Weights of a small transformer language model.
Size: 13 layers, width 192.
Each number is 500 + 40 x the weight over its row's rms, rounded and kept within 0 to 999. Layers, rows and columns count from 0. Numbers have three digits each. The size before them is the row's rms in percent of the matrix's.

# layer 9 attention value, 64x192, rms 0.187, rows 0-14, columns 0-191
090:388544417519501540538510529514516479472528496541460462525545496486527477582537469445519527467549437452480488547513562530457484513561459575508575558543526539507524479465457447587521492429433484505526508493498454446496504503499520514531507553540534503508464443521519513565499440443480467480479525472587470450466511485491492506508504522437530484486485474529490519468550569501497584496594450553466504474465525574519514528561512439517507444561470480449553457526551456444520471439562457536543462528436533607518452528538557456554521508475522482560489514481471512517552500549514536549
084:543475542501533433545495549567511484501510495470484482489532495457573530558477533529464539539487599536473494465531443521419549465542461465502505563555523522539559528519498561509466489487530505524463494503470457487496423550475474475421430445544512512506498510513463528501512527552523496461547518589463538486516535432484529464492531488447454595502488557518540464537501560497501520492429551471471500459502545484564495487523432566556473528470501485480502436503468491573476585517476442524414476482485445492498473563530459490544478399450431430459570543531572553541538526529543473484
088:469557512527462512564558528461521497512481432495433514559532547487463572496519450494478493554480470527451506509461543575488467487511476542548476518495516508499496486516471403504528541491533552480492575555553516469546558413465534493511465484472491497476452471528559504549547481542471536518508549541469450492502545446455524436497470577514501558520474526544527512447432580551483462573541506497492498529377524577497468507545518498417535459512570491460485587528473479504505442490516405500472493517460509549513521488524482507435499417503477500469480495466455526575582508594536518559
091:481509516535499502519560541485507432507438504507527537563493450473522543536536476500489513483530553453456530538545514542463527551458452528486517481505476516512481476445513563514459563546513518468522519477499425539502545523459519487554511531406545392492490534482505430568476538494507505499491504570480523530463499465501502474432529345551571530490532478467501497506513516460506585535448545495503559536484506431480487506447475520506501504505539528481542544496515556488564484477530442491487516521431495570542524628441462512518500570476516413456532548516541538528487555396534415496
084:549466534447553535521464530479576480532507512455478468500566570471566460478462496534506489519534508442490495454462530451553480450520439541495461483492480479470543468498516495483463538518522636493542420515501525469476499483478527433506486483477464483540484453486485474459516538506472507476463455532532478530416506559422502528559574553547453441531494524505473466400421472452510483481539494441418538518502485494520497520502491516518577480486513497464564581520455508490469590491466483516447540502531506440534489529529572569538575555499516496415493498396449447525532573460467506485
092:456458450458471520487510485558496506507493511509484502538476535559532496484544500472511522486509491405486537502453513500461537511495515569444513457517455455475497535459587543462494494484468453560564497448469548508513527515455476556529441442480531524480542526497457493490567584468448495442578568487534503471506527508480450425466470445447535533485445490429574524518481530512481460523474476538480600451469435586604519567587449533525588481438532502533538550475482499499509491567509472406543454549488513557557486455495530517492478472491520512593562483507484501519451547457530503491
083:444546465504545487518464496493514441546443508452450525459547516555521531448501542559438545537513450491456511499473519441490552535496496512555515480510492425549512445539452456399500482542521553415493520435519492491431456491499537462513565498553505493469505498430553528451532537491518485482561525446452449455542531517492484522463497522515503526502554468506492489554514502425543537423474506492491470523454477498504479440476496444537320467484490548526399450470486484447523507569463563552535586499566526504511494550512472525514464521527518483501541528458507520440509448568550474515
089:485591519452471515437541508466554420516549510439538557525454547466456463411439404534539518493506501433457523512485494525469528411493538511433560548602515512531455508490504559515520519510545470464505530571500467572469456485574531577520497554556522485514509506438459514421497446502517497487632557486513506501529541461452476491524527503471467526537470532474487424524511518518477486521529508487569517509555437505532519545515481485472470480483492477468467472517506530503485505444500475502473522515521397483465467518516519528493506526510551556487453469466535485394516556466425419533
088:451540426500504487461499404487510488526596501521487538435483489564487467514463460472487482518496429503451487577528508541492484543467513484477518522478489495470555446551527442525517508492570494390502500470475494431546581479550492488465469508543544501478539465563577466455483538521492479509490538590529549473483466538545467467505537507490491524524547536510495535490528495513411552478569521479498471548527359531573511555443530510454509472482613489499470508525526465535549573539521413503508512514484464451527482427603533557532524458468456485524545522547503508493465533524520509493
091:474406501476508440475473440560538558504520470516510537497524522545507565462444537566485522416478514471500434491499420468545586501495470518489508500572529458500481449556458566394526513418506481550471507530457491553476487550536448540459505490502545499494532535372487498529474531499525534529503506456493494442530467507529468535522589522525479509481537434506511509542461473527452584480499456493492509483454512494496580452466468503559518519471408461500503429495575480583522541467513468518445467535551472459420547428537464479488499457522538488461504465494440482505529518578459492483
086:440460472475540498464450522531473494517445480523511488478428471490464449521519436501496469496529467524518509497507558415541486467511501514545447471492491454510507490529450510451542552494505406445470556512514529517528478528496565550466544500500418522452495467507482465496541531525477400529493515486501530512505482483540457560511507535541570441529533478520493454441507494448534627495512526558450513471471421539565488506551527435462452511518494517481658469480524515560495462435461475508509491500528522480573481506577474481518579501546448495523522588464529520475442528438606543479
088:546505591525476547527540511502527508446478497456603457494582552540489468586491453594444486479474478473532542572455442495529525485601483560543509413499505537472544454536504508543506517503531449505489562449500513475512489523536542529505476554532449469466532527504550501490479564484585572515582446459529451494496502518508584487429445484489484514574537512489503506516506505464489502497512478470492496483510526481450510439535504529446481568527550438454567459442510501436464442540491525432521507536535547529474459485471536511536462505473461487495485460548474438564534505461544503384
092:530526538507486506526527468540499467512444462509543478532510508449446507515557421428575480571583455430551547565524513485490418499454543497516531560502509480503532566488528432467502476488573473476465490497518502493456502472476481505427458495435564503502487516482463512465517505423435496536478494504458428541507551513494519518557557490502393522517523485490531482529529454435384574478546555481494528520486486525431369481541525545563467507456510527546500577540523468565467498530490511514502505444516527533574471485512490486459517471491472508605435540477511549541535493484472474539
089:516542478484484452475527497522507502486583546559474543503565540492543457491458535484508486537531466448435458419498484441495440473459446525506535519552489589461482514536574510544448534528486525431469522420480431487482462462544499520425525387511522505520507469508507515562559519520466422455602481487468538512450462474489462528590517529523474528501558467493573545508528531517426502489592529503503492481530564435481482515553497431506539546458542520487474542542515471485462501440546543499550466494453482498485569478512494468524425507509466513508486507550433507531481553376502513487
094:539420548548500497496519449506520519543532513464559554501490552550476485526445449495478515482539465477541414423415536507475426514470601454497474508472459490517445457469553532465491531587470484551449436529485496476491504531435454501472514563533467452538464585486524559510522468547520495485490533479518494522527436504556490465602522438527423493530456521542589460549468481491481500453491451505490514540564567469500526490485457498480434529468551490529512503543583478523447422464492527472562496454536554536511548534462480529570515471506453480525529530505551455448512534477526425449